Weights of a small transformer language model.
Size: 13 layers, width 640.
Architecture: learned positions, normalized queries and keys.
Training: a variant of SOAP for these matrices, 624M tokens, 2667 steps.
Each number is 128 + 24 x the weight over the matrix's rms, rounded and kept within 0 to 255. Layers, rows and columns count from 0.

# layer 4 attention value, 640x640, rms 0.134, rows 271-319, columns 320-383
[[129 139 135 118 144 138 121 124 140 129 130 115 107 149 127  91 102 121 136 126 128 126 135 140 102 101 126 126 131 137 143  92 127 137 153 141 135 129 100 128 118 135 134 124 112 132 139 128 146 102 120 115 133 130 150 128 144 152 141 135 126  97 144  91]
 [134 145 104 123 134 127 103  94 119 131 132 124 125 140 122 171 137 117 117 132 122 136 139 102 126 138 151 124 120 122 118 130 115 144 156 107 126 155 130 119  95 136 123 107 135 120 129 159 114 132 115 150 136 130 108 125 120 144 134 100 131 108 116 129]
 [122 138 126 132 105 119 116 145 128 135 117 160 131 120 140 120 135 147 136 150 157 112 156 124 130  96 154 134 101 113 132 126 133 144 133 128 130 129 123 153 141 151 137 125 138 149 123 173 117 112 142 114 111 168 113 147 145 112 135 149 117 114 129 140]
 [127 140 158 117 111 123 151 133 134 154 108 128 115 125 128 150 129  98 136 134 119 127 124 107 132 152 116 121 115 147 138 112 155 119 160 145 129 112 142 129 146 121 141 123 139 135 144 123 153 112 119 151 118 142 120 142 111 135 159 129 141 128 131 113]
 [146 137 134 115 142 122 146 126 136 152 109 148  94 155 113 157 112 105  99 136 127  94 101 130 104 110 128 141 127 123 151 127 143 124 172 135 131 150 134 166 121 121 104 141 110 133 122 137 132 113 154 158 114 132 102 150 103 122 105 132 125 106 110 137]
 [123 115 126 141 114 124 112 125 136 124 129 108 113 123 116 142 106 110  95 120 143 118 145 135 136 104 133 129 125 107 124 136 145 106 119 135 117 110 138 133 130 146 118 155 142 111 114 101 130 131 128 111 114 131 128 100  98 132 130 136 143 126 110 141]
 [134 149 113 116 124 133 100 118 137 133 126 127 138 111 125 144 115 116 117 135 124  96 130 118 146 111 138 156 137 139 155 138 126 131 136 138 133 116 114 157  98 160 119 142 147 130 120 145 112 138 156 119 129 155 109 135 135 114 109 153 119 141 123 118]
 [133 118 116 113 137 145 121 111 121 126 129 134 111 133 131 127 130 141 149 128 133 118 113 120 131 140  97 149 124 138 119 141 121 135 143 127 165 145 139 124 120 116 137 146 137 123 120 116 124 111 132 106 108 105 129 119 100 139 131 100 139 127  97 130]
 [121 142 145 144 126 130 144 119 124 116 154 117 147 140 156 128 127 120 124 151 106 133 109 123 125 102 114 130 115 147 123 100 130 124 133 126 134 121 113 141 116 121 145 130 144 150 112 121 128 126 158 126 130 134 135 152  99 148 146 128  96 114 116 124]
 [131 139 149 122 133 124 140 131 141 128 124 123 121 143 116 118 125 115 157 119 126 114 127 147 121 114 130 135 139 103 124 135 117 112 135 104 127 149 127 106 126 123 148 121 113 136 118 129 116 140 152 122 101 143 151 123 136 124  98 132  88 110 123 134]
 [131 145 128 126 112 122 110 121 132 131 130 130 116 115 126  91 122 120 100 111 146 118 138 149 129 142 138 125 130 118 119 103 131 128 138 143 130 132 111 128 135 125 113 128 124 116 126 110 137 139 119 139 136 114 104  86 143 131 129 146 146 100 151 123]
 [124  89 131 139 138 109 122  95 125 123 130 135 103 109 129 136 140 117 126  96 113 145 139 141 107 121 120 121 105 120  94  99 115 120  99 135 131 134 143 127 130 113 112 142 119 122  88 106  91 125 118 111 162 141 135 143 127 169 133 130 128 131 120 134]
 [112 118 130 129 145 131 132 130 118  97 150 135 141 114 122 121 139 139 127 135 138 141 148 124 141 123 112 141 130 109 115 139 112 128 133 118 131 155 155 147 137 144 107 114 140 116 133 123 120 124  99 141 143 125 114 105 110 131 134 124 147 154 129 135]
 [133 118 145 128 143 133 139 130 126 161 106 114 128 111 137 138 146 130 127 152 141 117 124 122 140 114 142 121 121 103 154 161 128 146 136 118 119 100 127 124 141 115 143 126 127 125 133 149 129 158 133 157  86 118 130 134 127 130 151 147 105 143 137 135]
 [134 124 145 146 139 147 137 107 114 118 127 109 127 131 146 154 127 135 143 131 148 114 123 137 138 144 126 126 131 122 169 100 129 137 102 121  91 120 118 132 136 131 157 122 139 138 116 154 144 124 128 153 145 118 126 124 116 108 116 137 121 120 119 136]
 [121 108 123 118 130 103 128 102 137 142 139 108 142 132 129 135 119 122 112 126 133 118 129 148 133 146 133 155 109 143 111 122 134 135 140  91 132 104 128 141 118 135 136 126 142 101 108 114 115 138 122 125 115 132 113 122 132 124 127 106 138 146 140 142]
 [157 115 109 142 130 126 129 127 115 122 141 111 139 107 141 126 139 131 138 114 119 147  95 142 134 133 135 115 136 123 122 152  98 130  94 121 129 146 131 126 110 135 135 116 100  92 104 125 121 135 127 141 132 141 104 112 110 122 106 121 158 138 126 142]
 [121  88 126 119 123 137 123 110 128 115 141 114 118 116 111 131 156 130 148 146 134 129 137 138 122 123  99 115 115 139 143 107 136 122 125 116 126 138 112 140 161 124 113 134 105 166 137 128 138 142 138 127  90 108 138 134 125 118 126  88 140 151 140 127]
 [134 112 167 124 131 127 123 149 173 126 162 127 129 145 149 148 165 137 121 133 121 145 159 101 154 117 132 138 120 113 117 127 144 109 130 117 131 131  97 114 154 130 159 131 132 145 137 151 130 134 134 150 112 131 161 155 129 122 124 133 119 124 107 130]
 [134 147 133 135  99 137 127 125 123 147 147 141 139 128 116 122  97 128 142 117 139 107 128 148 137 137 131 141 121 123 165 126 140 121 129 131 128 153 105 149 129 164 117 126 127 156 112 104 142 112 135 122 137 136 141 160 105 108 150 152 142 108 120 132]
 [122 123 108 135 132 131 132 100 128 137 108 126 117 121 122 140  84 135 132 141 139 102 112 117 115 152 162 122 115 108 119 124 113 116 126 120 148 155 137 139 111 122 135 138 109 158 103 120 112 125 113 125 127 115 116 110 117 123 114 120 121 108 101 149]
 [117 160 143 129 118 134 117 122 138 143 132 114 137 135 130 151 138 132  97 103 117 122 128 109 154 130 118 157 147 125 139 124 126 107  98 134 142 150 123 124 125 139 128 136 161 149 123 144 109 136 137 134  93 142 109 118 115 132 130 156 120 117 141 160]
 [138 111 143 134 112 126 119 115 124 119 153 128 116 144 131 101 109 127 140 109 153 123 123 127 117 112 151 119 113 132 153 136 132 139 114 113 111 135 150 138 139 126 130 144  96 128 113 129 129 134 130 135 134 113 124  94 112 140 105 125 151 149 149  82]
 [124 137 128 127 115 108 128 111 140 118 133 158 125 165 135 105 105 123 121 117 137 121 121 153 152 118 124 109 129  99 119 114 125 122 144 152 137 142 132 136 116 134 114 129 135 111 105 118 124 115 138 139 125 155 138 123 118 127 121 147 103 112 132 127]
 [131 123 137 130 121 150 115 126 130 115 108 163 142 130 137 115 143 156 149 139 129  91 133 138 117 114 115 141 119 152 136 136 134 136 128 111 130 134 137 110 158 118 137 105 153 144 155 124 144 131 139 129 127 139 136 135 117 124 111 106 114 153 119 131]
 [145 149 135 144 122 135 130 130 139 135 114 146 140 118 128 135 103 153 139 113 115 122 118 134 141 140 136 123 127 127  98 149 124 150 124 138 151 167 107 124 136 141 128 138 137 125 125 147 117 130 157 152 103 159 134 147  97 108 110 138 124 132 119 138]
 [133 117 140 102 134  99 128 126 143 147 142 147 127 129 118 154 116 108 123 109 153 140 113 148 126 136 125 132 116 141 125 124 116 132 112 130 141 135 108 123 143 125 124 142 115 135 139 128 121 136 115 144 151 122 109 145 141 143 130 144 120 105 127 123]
 [119 154 111 119 128 132 137 129 123 115 137 128 116 145 144 130 142 114 129 124 139 101 121 108 120 145 116 135 135 139 134 128 129  95 131 125 134 138 113 147 113 142 135 152 156 116 111 128  97 140 135 127 122 134 142 138 106 128 131 145 118  93 157 129]
 [118 134 133 159 127 153 132 120 133 122 161 110 137  98 160 125 150 113 142 113 130 147 132 129 132 142 124 139 118 138 111 114 148 116 119 100 130 138 131 128 129 119 111 140 158 152 102 130 125 151 121 121 135 109 142 112 114 123 135 134 129 140 125 122]
 [101 101 134 128 135 131 139 124  94 124 137 115 152 119 123 159 115 142 120 111 112 121 119 159 116 132 125 129 133 159 124 131 119 134 127 113 112 138 138 118 112 141 127 123 134 104 115 117 119 103 141  91 119 108 118 147 143 136 124 122 126 107 130 132]
 [113 120 158 121 103 125 144 148 117 140 130 120 152 122 145 160 145 137 131 122 133 126 121 121 143 140 137 131 123 123 115 140 122 156 115 137 103 133 136 125 104 145 137 129 127 170 122 117 138 149 133 134 147 120 120 131 114  90 133 125 136 149 134 131]
 [123 123 147 113 118 123 138 111 120 129 130 117 113 118 117 146 118 108 142 128 121 142 114 141 116 128 130 146 116 159 140 129 105 136 127 121 132 117 138 150 136  96 126 138 106 154 115 159 126 143 149 135 145 103 135 125 135 119 128 124 124 107 133 130]
 [153 137 155 147  95 145 121 107 136 144 111 109 124 102 127 143 110 137 117 141 118 137 141 106 117 126 125 146 148 130 106 133 132 137 152 102 124 125 138 109  97 127 124 134 133 130 138 148 138 156 125 108 135 117 137 107 129 112 123 119 153 123 127 176]
 [131 139 125 121 138 117 126 125 129 131 127 129 108 143 139 156 149 137 136 116 131 137 140 146 108 122 135 130 148 146 103 112 114 150 152 112 159 136 115 104 144 143 128 153  97 116 114 125 128 137 155 147 121 113 127 145 126 113 136 122 146 120 150 113]
 [162 107 124 116 129 114 104 126 141  98 132 102 150 144 120 116 116 129 138 134 145 135 116 129 113 131 124 134 135 130 125 109 120 122 130 134  99 134 123 127 112 120  95 128 107 128 118  99 120 139 155 132 127 119 146 123 132 151 113  89 125 134 140 121]
 [115 155 128 149 113 136 138 157 146 168 134 132 145 139 114 148 107 120 143 144 125 131 113 124 127 125 110  88 120 131 139 137 155 128 148 147 121 148 145 147 154 116 117 140 140 130 121 158 136 127 149 128 116 134 130 141 100 119 124 133 142 122 108 125]
 [143 137 104 143 114 130 141 154 118 114 113 130 122 130 118 145 115 137 120 133 129 149 125 139 132 126 154 125 140 140 123 124 142 146 114 129 111 105 125 129 129 121 118  95 154 130 107 110 118 143 108 116  99 136 133 150 118 122 109 135 147 130 117 127]
 [137 142 113 136 104 124 135 149 114 118 104 130 121 121 123 125 117 126  92 116 137 154 132 145 123 125 143 125 111 109 136 108 126 142 141 128 146 138  94 142 145 151 152 113 129 140 120 154 126 126 140 122 138 149 127 107 143 139 145 147 140 118 129 107]
 [155 136 166 149 154 154 116 141 141 150 126 101  97 132 137 121 129 107 109 116 117 129 139 126 119 118 127 125 135 106 121 124 109 130 139 134 117 111 104 129 103 126 125 122 115 115 149 124 135 140 133 150 110 146 148 150 151  98 136 135 135 129 124 152]
 [149 111 133 117 142 139 139 129 100 129 154 134 119 147 114 133 114 137 136 137 127 121 114 120 146 142 130 122 127 140 141 117 117 127 143 129 100 146 116 110 125 122 131 104 160 132 150 147 117 155 137 139 126 134 118 136 134 137 143 111 135 131  96  96]
 [131 149 132 133 119 118 106 147 175 135 148 116 144 142 121 139 105 134 116 142 128 136 122 116 124 106  91 135 102 120 102 113 148 127 108 108 166 111  84 112 101 141 123 105 133 126 129 142 139 149 124 132 131 138 123 178 132 117 136 134 142 144 109 100]
 [133 110  96  98 136 115  99 125 153 146 122 111 120 130 138 101 143 123 142 149 134 151 126 124 115 123 126 120 120 125 129 135 107 104 130 112 165 120 156 141 101 135 132 127 118 129 122 133 128 120 116 144 152 105 133 104 131 158 116  97 128 130 140 123]
 [131 125 136 112 139 128 141 127 134 135 123 115 128 120 149 111 145 122 111 129 129 135 138 134 118 133 129 146 105 134 132 133 156 123 117 134 131 128 139 115 121  88 119 125 120 107 104 111 122 112 123 118 146 100 132  89 121 142 122 130 131 143 120 105]
 [123 158 125 138 107 134 126 123 143 111 144 142 138 137 154 141 126 150 130 139 141 123 134 139 136 106 107 107 125 173  94 117 143 139 157 137 152 125 128 122 124 150 114 133 107 145 132 148 128 107 127 144  93 125 121 135 120 114 127 146 108 136 130 148]
 [120  85 144 113 154 133 146 138 120 106 126 105  97 111 112 104 132 103 118 142 130 128 139 124 123 136 120 126 109 129 144 131 139 148 120 109 135 108 123 137 130 132 131 139 125 140 120 124 141 158 111 124 135 113 143 111 104 123 119 123 131 152 140 142]
 [124 145 120 105 171 112 126 113 150 121 124 126 144 142 117  92 127 126 143 119 152 114 143 129 128 121 116 131 144 121 110 143 116 130 133 166 113 128 139 124 134 143 140 127 107 120 126 123 148 157 116 143 138 118 154 108 136 142 149 133 123 133 112 130]
 [135 109 121 120 122 131 100 139 119 107 114 136 118 122 100 143 138 145 144 153 132 136 103 146 101 149 119 131 145 121 128 115 133 130 110 139 147 135 133 104 121 108 132 143 142 134 149 115 134 132 135 130 139 108 137 108 130 156 134 111 125 133  92 122]
 [116 131 144 150 111 103 114 122 140 136 132 119 127 119  95 115 148 129 135 131 118 115 108 116 135 123 127 119 110 141  92 131 165 138 105 124 132 104 150 116  94 129  98 117 138 134 140 126 156 117 126 149 114 112 120 129 139 140 151 109 121 157 119 120]
 [125 112 126 119 110 142 121 131  98 107 135 140 136 138 140 163 138 115 104 123 126 123  94  93 134 104 139 138 167 102 145 146 120 137 151 112 129 150 147 128 161 135 141 104 159 129 125 121 118 141 141 133 123 116 118 118 122 110 157 120 120 135 123 133]]
# layer 4 attention output (transposed), 640x640, rms 0.109, rows 271-319, columns 320-383
[[146 124 121 122 111 131 121 125 119 120 143 135 127 100 120 150 135 147 121 110 108 123 128 105 130 125  95 125 103 112 123 161 167 140 137 130 125 148 132 123 160 105 138 116 154 122 114 133 117 120 155 137 109  97 108 155 117 115 124 139 138 138 104 138]
 [107 123 135 143 112 119 133 141 126 127 118 111 110 116 121 117 112 119 134 123 132 146 125 134 107 108 128 156 134 144 127 130 136 131 143 148 131 103 136 154 133 145 140 137 131 128 136 111 142 128 135 132 133 101 144 114 136 134  95 150 144 128 121 132]
 [152 149 140 133 133 133 127  94 147 112 129 112 131 159 111 132 110 107 133 125 106 115 119 122 119 172 119 146 141 140 127 113 126 119 115 145 150 111 113 145 103 115 119 137 115 115 126  86 126 142 108 142 138 133 128 120 122 159  93 134 137 138 127 110]
 [149 147 116  99 143 118 131 107 152 132 135  79 150 133 122 127 134 164 143 136 142 111 127 146 115 137 139 156 145 131 140 103 113 136  94 138 114 141 143 121 129 111 118 152 127 135 146 128 124 119 146 112 122 100 109 111 120 121 111 129 129 122 111 154]
 [145 140  99 139 130 123 135 120 142 134 132 118 135 116 124 118 126 105 131 132  95 141 130 109 148 139 142 142 115  92 114 146 100 134 104 117 161 122 113 123 111 136 151 107 143 137 161 126  94 117  75 104 144 103 118 115 145 121 133 121 118 145 143 121]
 [130 125 137 134 143 141 122 137 120  99 128 147 132 134 128 124 143 110 142 140 112 139 142 131 123 114 133 130 121 132 127 128 134 124 121 135 150 129 119 121 123 128 131 115 116 128 130 119 112 136 108 147 133 114 126 153 154 133 136 111 120 145 132 117]
 [137 108 135 128 134 107 115 112 123  96 103 137  95 137 120 104 112 118 127 122 111 136 133 151 131 122 146 108 122 100 114 126  94 115 129 127 125 141 127 100 138 151 125 130 135 110 105 118 130 150  81 109 140 125 104  98 112 114 118 131 133 123 133 124]
 [137 138 158 124  99 140 121 123 128 122 114 130 146  97 128 128 116 119 152 152 139 113 134 136 144 128 183 120 126 106 143 148 120 135 101 127 121 102 119 155 130 112 138 122 122 122 136 129 121 129 129 149 143 130 120 117 140 102 151 137 104 116 120 124]
 [134 133 121 114 119 112 151 142 117 146 118 123 123 137 120 124 161 130 110 128 152  94 141 133 105 161 132 127 128 120 142 137 114 123 116 142 136 154 146 120 141 152 115 130 126 123 137 120 116 130 129 111 115 110 154 105 125 133 109 141 132 112 128 117]
 [117 148 135 130 119 109 148 113 131 143 133 140 124  94 128 129 121 133 139 113 146 139 139 112 115 115 121 122 111 134 113 141 139 134 107 147 140 124 121 150 135 130 132 129 162 126 142 117 141 111 127 117 120 135 109 132  87  94 148 130 157 131 141 135]
 [100 103 114 106 145 144  97 126  95 151 118 145 117 108 130 136 120 144 157 150 141 141 129 110 143 126 107 128 129 132  99 141 131 143 116 141 120 119 113  99 145 145 128 145 147 122 128 150 121 106 153 133 143 135 163 132 110 151 124 118 126 138 128 141]
 [123 147 125 144 125 136 125 149 141 128 139 147 117 148 128 105 148 118 140 146 145 126 149 142 129 130 115 113 140 122 158 153 115 118 157 130 113 117 119 133 142 119 105 103 122 145 142 120 136 132 142 123 134 114 110 122 141 127 136 105 119 144 117 134]
 [138 101 128 137 102 122 121 118 131 120  90 129 115 131 152 126 144 104 129 124 158 148 154 130 117 132 119 130 137 131 129 104 116 121 139 118 121  99 108 125 137 129 142 116 113 150 136 116 115 148 128  99 145 123 143 110 158 110 130 126 118  93 107 133]
 [146 140 126 139 117 109 129 139 159 117 138 122 129 132 121 129  99 132 147 103 150 102 124 144 117 104 154 151 141 111 131 118 107 121 100 140 128 152 147 134 123 134 148 128 123 110 126 140 136 133 130 109 148 141 106 102 127  93 137 141 138 105  91 132]
 [132 121 104 130 113  76 109 122 144 154 139 150 123 123 128 105 136 101 120 110 116 116 128 143 123 132 114 116 128 130 124 145  99 115 106 134 112 168 143 124 119 136 126 131 120  95 136 117 121 120 142 123 135 150 139 134 154 104 142 154 112  97 128 121]
 [143 129 142 137 122 140 125 156 121  81 136 115 136 143 130 141 137  95 156 124 141 130 124 138 128 127 140 142 124 137 117 117 119 117 113 122 126 106 136 118 156 132 126 142 119 117 132 133 123 114 132 144 149 124 130 140 117 124 117 143 125 146 108 120]
 [102 145 132 132 152 130 117 136 127 132 109 148 109 155 115 166 135 122 125 149 123 145 140 105 134 140 136 134 129 130 106 119 125 131 167 136 136 112 125 143 165 149 124 122 140 153 147 115 132 135 143 153 145 139 144 152 138 139 130 146 110 144 159 137]
 [133 141 174 136 121 130 113 135 147 137 123 120 140 127 133 128  90 134 117 138 117 143 160 144 125 117 129 131 130 114 146 160 120 126 118 119 131 137 124 130 100 103 141 129 139 124 133 122 129 146 128 127 142 153 104 127 149 129 137 172 137 115 111 108]
 [140 163 105 150 134 114 139 100 100 147 127 117 165 116 110  89 124 116 125 140 130 106 126 144 127 116 113 109 123 157 173 121 129 122 109 150 122 139 144 124 119 110  83 136 140 123 123 125 130 115 137 114 129  98 112 116 124 127 136 132 136 129 127 122]
 [126 137 111 124 148 131 131 118 117 125 127 137 143 126 134 134 153 114  97 145 130 109 146 120 135 139 129 127 134 125 134 115 123 122 127 155 136 152 149 105 130 127 124 117 133 105 142 132 134 119 149 129 119 121 112  91 137 131 118 122 115 124 134 119]
 [139 152 133 144 118 130 113 151 148 100 138 140 135  98 127 105 138 116 127 132 133 133 151 122 129 111 101 123 133 127 117 134 164 140 130 134 139 139 140 118 153 141 141 120 149 126 153 127 150 123 121 122 140 143 108 112 127 117 136 130 139 138 138 110]
 [107 133 129 137 147  76 114 113 106 108 104 138 140 141 115 106 105 123 140 144 119 123 123  97 121 136 141 113 121 153 147 149 133 128 106 121 122 147  98 158  97 145 106 113 113 119 137 119 136 130 117 108 142 142 136 144 128 105 133 130 116 113 122 131]
 [133 149 125 128 147 125 110 129 128 140 126 154 139 139 146 147 138 119 119 126 136 119 152 129 162 141 120 127 162 106 125 153 123 118 125 129 144 133 137 122 104 136 114 130 129 132 140 138 154 131 128 121 141 135 124 152 123 125 138 131 113 115 118 121]
 [131 146 116 146 120 150 125 119 130 100 135 115 139 108 117 139 112 123 145 125 121 149 121 117 115 131 127 143 138 142 107 137 140 130 115 103 131 130 149 116 131 136 127 118 105 153 125 144 110 119 103 130 111 147 133 124 113 129 155  95 118 150 107 138]
 [153 127 135 127 126 118 127 121 134 126 137 123 155 135 118 122 121 114 121 123 113 157 138  92 136 142 104 103 116 110 125 124 135 119 111 136 135 135 122 153 110 133 128 124 123 125 113 138 114 120 136 116 130 101 105 132 126 133 147 151 159 117 154 144]
 [110 106 131 110 151 116 109 119 137 113 121 111 119 126 145 138 118 137 128 134 119 135 137 139 135 142 154 145 126 117 136 122  74 139 137 148 111 105 149 155 111 118 132 125 105 114 140 125 134 119  95 119 119 128 123 119 161 142 148 155 143 148 135 128]
 [125 127 130 130 134 151 110 122 125 133 116 116 121 105 139 106 152 112 118 127 141  96 127 118 126 139 140 129 154 125 128 119 124 124 152 120 133 113 136 126 140 118 125 155 149 114 100 120 136 125 146 115 111 120  94 111 125 126 119 128 131 146 120 124]
 [130 130 132 136 113 156 134 118 128 159 154 110 137 123 119 130 106 110 125 127 141 148 111 142 146 132 137 129 150 120 127 131 135 153 142 120 134 125 105 107 137 135 123 155 118 119 140 133 160 117 140 146 110 127 130 142 151 141 120 133 132 149 121 140]
 [123 140 139 111 116  96 118 124 118 125 136 147 123 125 121 104 121 126 123 124 130 111 143 105 122 121 131 125 156 137 139 141 118 122 125 135 125 124 134 130 116 137 122 108 147 127 132 127 116  99 124 131 118 140 159 129 129 121 114 140 136 127 140 130]
 [118 113 127 120 134 117 147 143 134 129 130 117 119 125 120 113 117  99  98 137 126 145 131 115 150 138 127 122 116 105 140 138 125 114 140 116 108 120 123 136 140 112 134 148 122 129 123 143 118 111  87 146 147 121  96 120 137 129 144 117 151 145 144 132]
 [102 154 122 131 124 112 128 100 135 113 122 120 108 131 118  89 116 121 152 116 117 115 141 144 152 130 100 114 117 122 131 160 114  95 118 133 136 140 127 105 132 135 139 125 147 108 126 142 133 141 134 108 108 125 126 115 124 115 133 142 114 141 136 123]
 [133 131 108 132 140 164 126 151 152 101 135 131 152 134 126 112 112 141 113 139 106 123 138 135 121 141 115 116 115 120 127 120 158 139 113 142 122 132 107 110 138 133 152 114 144 121 132 116 133 120 133 139 116 154 135 114 132 126 126 128 147 141 112 150]
 [133 113 117 104 136 106 139 163 132 167 149 128 119 118 134 133 124 127 134 141 113 134 128 147 139 123 121 121  95 153 120 135 135 136 133 138 113 139 154 114 141 148 126 148 108 123 145 124 122 132 116 128 117 127 124 105 137 122 120 119 121 160 140 118]
 [132 143 116 153 127 131 130 137 132 131 138 122 154 127 119  91 125 105 122 159 127 127 106 130 140 120 163 138 129 121 151 123 137  98 109 134  84 122 149 143 120 121 115  88 130 128 128 109 143 105 127 118 176 151 125 103 116 137 140 136 112 136  91 151]
 [121 105 127 140 147 145 139 174  87 133 120 131 135 121 128 118 143 129 129 112 149 139 136 119 127 118 123 109 134 151 137 124 137 125 141 109 136  70 148 130 153 150 150 150 136 127 131 143 139 111 107 105 118 128 113 135 143 130 115 139 137 128 122 143]
 [131 112 129 131 136 123 127 111 110 104 135 114 129 100 132 104 125 142 118 110 148 105 132 138 128 148 173 144 111 144 129 131 110 153 115 141 136  99 138 126 108 123 132 137 132 109 125 121 127 117 109 139 129 121 122 129 139 112 134 139 141 151 126 106]
 [126 115 122 109 117 114 135 124 136 137 129 126 132 135 148 121 120 130 108 116 117 113 161 129 146 122  89 114 127 109 148 117 111  95 140 132 134 171 123 142 138 110 107 130 102 125 118 125 150 112 124 126 138 142 135 126 150 125 133 143 128 100 116 118]
 [132 143 129 121 133 137 133 124 113 129 166 112 136 142 139 109 135 113 166 123  98 119 127 122 135 134 117 121 144 147 138 139 157 126 117 147 141 129 133 124 138 149 121 141 115 124 116 125 124 132 122 114  96 142 155 129 126 109  80 129 115 120 127 133]
 [117 134 104 104 112 134 116 140  80 129 101 148 134 112 102 133 139 107 119 118 125 128 112 133 146 122 127 133 137 134 137 115 126 145 141 131 139 131 123 117 125 121 130 112 109 127 102 162 120 119 120 105 135 130  94 105 106 119 128  91 154 165 116 125]
 [147 130 144 136 129 112 123 123 136 125 112 157 142 119 139 122 159 148 144 131 130 121 152 152 118 102 149 140 120 125 137 147 131 130  93  99 150 147 138 154 153 141 117 145 105 111 130 135 144 112  97 120 138 131 129 136 114 126 123 151 132 104 146 158]
 [159 138 116 133 116 106 158 124 112 141 110 149 149 133 114 103 154 109 105 100 132 111 114  99 145 126 139 116 148 121 158 125  92 125 134 160 140 158 135 161 136 131 125 146 141 139 123 139 117 126 123 119 161 114 128 107 130 118 143 134 133 122 127 169]
 [138 130 168 140 103 142 130 155 136 154 139 123 115 125 121 141 113 169 104 126 146 115 107 135 132 125 132 127 130 125 129 138 148 131 176 147 116 125 147 121 161 129 106 148 141 133 120 131 127 131 124 162 131 122 110 149 120 139 139 110 137 123 135 119]
 [128  82 143 140 123 125 100 143 100 122 133 153 137 149 131 137 145 140 125 117 139 132 106 123 138 102 121 120 130 129 114 125 123 123 157 124 126 129 114 142 129 138 130 122 127 140 129 146 142 115 147 124 129 156 136 162 159 145 117 102 140 145 134 147]
 [118 127 129 142 144 116 124 129 142 121 101 126 114 120 104 103 110 123 138 121 128 140 120 115 129 108 137 133 119 106 148 132 131 114 110 107 120  87 151 141 110 126 118 119 117 135 114 112 102 113 120 134 161 123 134 122 121 110 113 126 156 163 103 115]
 [118 133 132 128 116 152 117 110 132 137 140 153 129 110 128 130 120 132 138 131 133 145 130 157 116 108 144 137 151 131 130 148 121 139 111 132 144 136 128 136 129 103 133 116 142 117 138 140 120 106 122 138 138 133 131 132 125 131 142 119 148  99 133  83]
 [132  97 139 135 103 158 118 159 103 125 121 142  99  88 129 169 125 128 145 163 121 146 121 148 121 147 129 144 118 132 115 106 134 151 123 102 130 133 157 121 104 140 127 114 149 132 140 167 110 126 140 115 112 124 140 122  97 136 130 124 141 133 139 121]
 [136 120 140 130 135 131 140 115 131 155 151 119 138 114 137 119 122 113 118 113 134 120 151 129 134 116 139 129 114 133 132 153 131 126 138 126 126  99  89 164 144 115 137 118 131 113 124 113 141 130 125 147 106 134 131 153 132 139 133 144 142 116 149 110]
 [154 125 138  98 118 129 132 144 148 129 132 134 137 125 132 124 130 128 110  92 137 131 149 139 129 117 129 131 160 137 147 136 136 134 136 107 124 131 105 131 139 152 120 118 134 127 141 153 108 139 116 135 114 144 128 118 122 134 100 106 120 142 134 101]
 [114 150 127 146 129 106 148 123 126 127 111 104 128 129 105 148 113 124 137 128 152 131 148 141 117 130 120 136 112 143 130 106 133 137 129 140 132 118 145 125 101 126 151 134 134 115 138 115 149 140 151 131 124 140 134 151 116 115 129 146 128 130 114 127]]
# layer 4 attention query, 640x640, rms 0.12, rows 320-323, columns 320-383
[[121 153  49 143 180 133 135 143 132 154 176 128 152 145 112 162  69 137  89 163 133 127 156 118  92 119 121 135 139 124  85 113 108 201 123 144 121 138 138 130 133 113 170 121 115 134 152 120 106 155  92 110  77 151 119 165  87 139 155 142 150 122 146 142]
 [136 119 123 144  98 120 138 166  99 108 166  89 104 103 132 115  83 115 103 122 134 113 101 114 125 116 100 116 169 128 126 105 146 128 125 137 163 104 125 140 122 143 124 171 141 114 128 126 139 125 151 133  86  99 126 137 100 149 111 131 131 111 153 158]
 [ 99 157 115 176 202 128 159 144  82  92 138 142 170 145  67 144 108 111 135 124 127  85 134 117  77 141  92 145 128 176 153 145 153 172  94  91 137 108 143 130 139 181 164 149 126 153 147 124 179 158  99  93 141 143 129 108  79 107 154 119 132 180 145 111]
 [111 121 130 138 118 148 136 120  70 177 116 109 138 137 183  35 149 138 128  93 123  98 122 121 131 170 148 147  94 173 156 145 135 115 102 177 148 128 159 138 177 193 139 120 117 149 140 148  95 133  82 126  98  96 122 120 139 140 120  82 135 106 111 161]]
# layer 4 attention key, 640x640, rms 0.125, rows 320-322, columns 320-383
[[ 80 137 138 150 118 129  81 120 151  88 125 103 117 113 102 163 131 123 136 121 165 145 108 149 115 188 133 115 139 129 129  82 129 133 104  66 141 161 116 181 136 102  46 145 102 151 136 116 108 129 126 149 130 145 135 132 137 134 123 140 109 104 127 117]
 [102 111 105 156 136 156 153 131 145 118 165 191 121 124 115 101 148 103 151 148 144 130 107 186 140 136 170 109 142 131 181 149 118 162 117  96 130  91 123 171 172  93 134 129 113 121 166  97 150  80  99 143 164 142 119 126 127 144 148 141 141 110 101 108]
 [132 155  78 124 165 121  91 160 125 156 146 111 117 153 112 163 120 139  98  96 139  97 127 107 175 154 174 170 162 133 132 139 157 136 167 121 114  78 102 145 156 151 127 142 107 138 131 147 150  87  87 149 109 146 143 179 113 157 136 119 120 107 153 101]]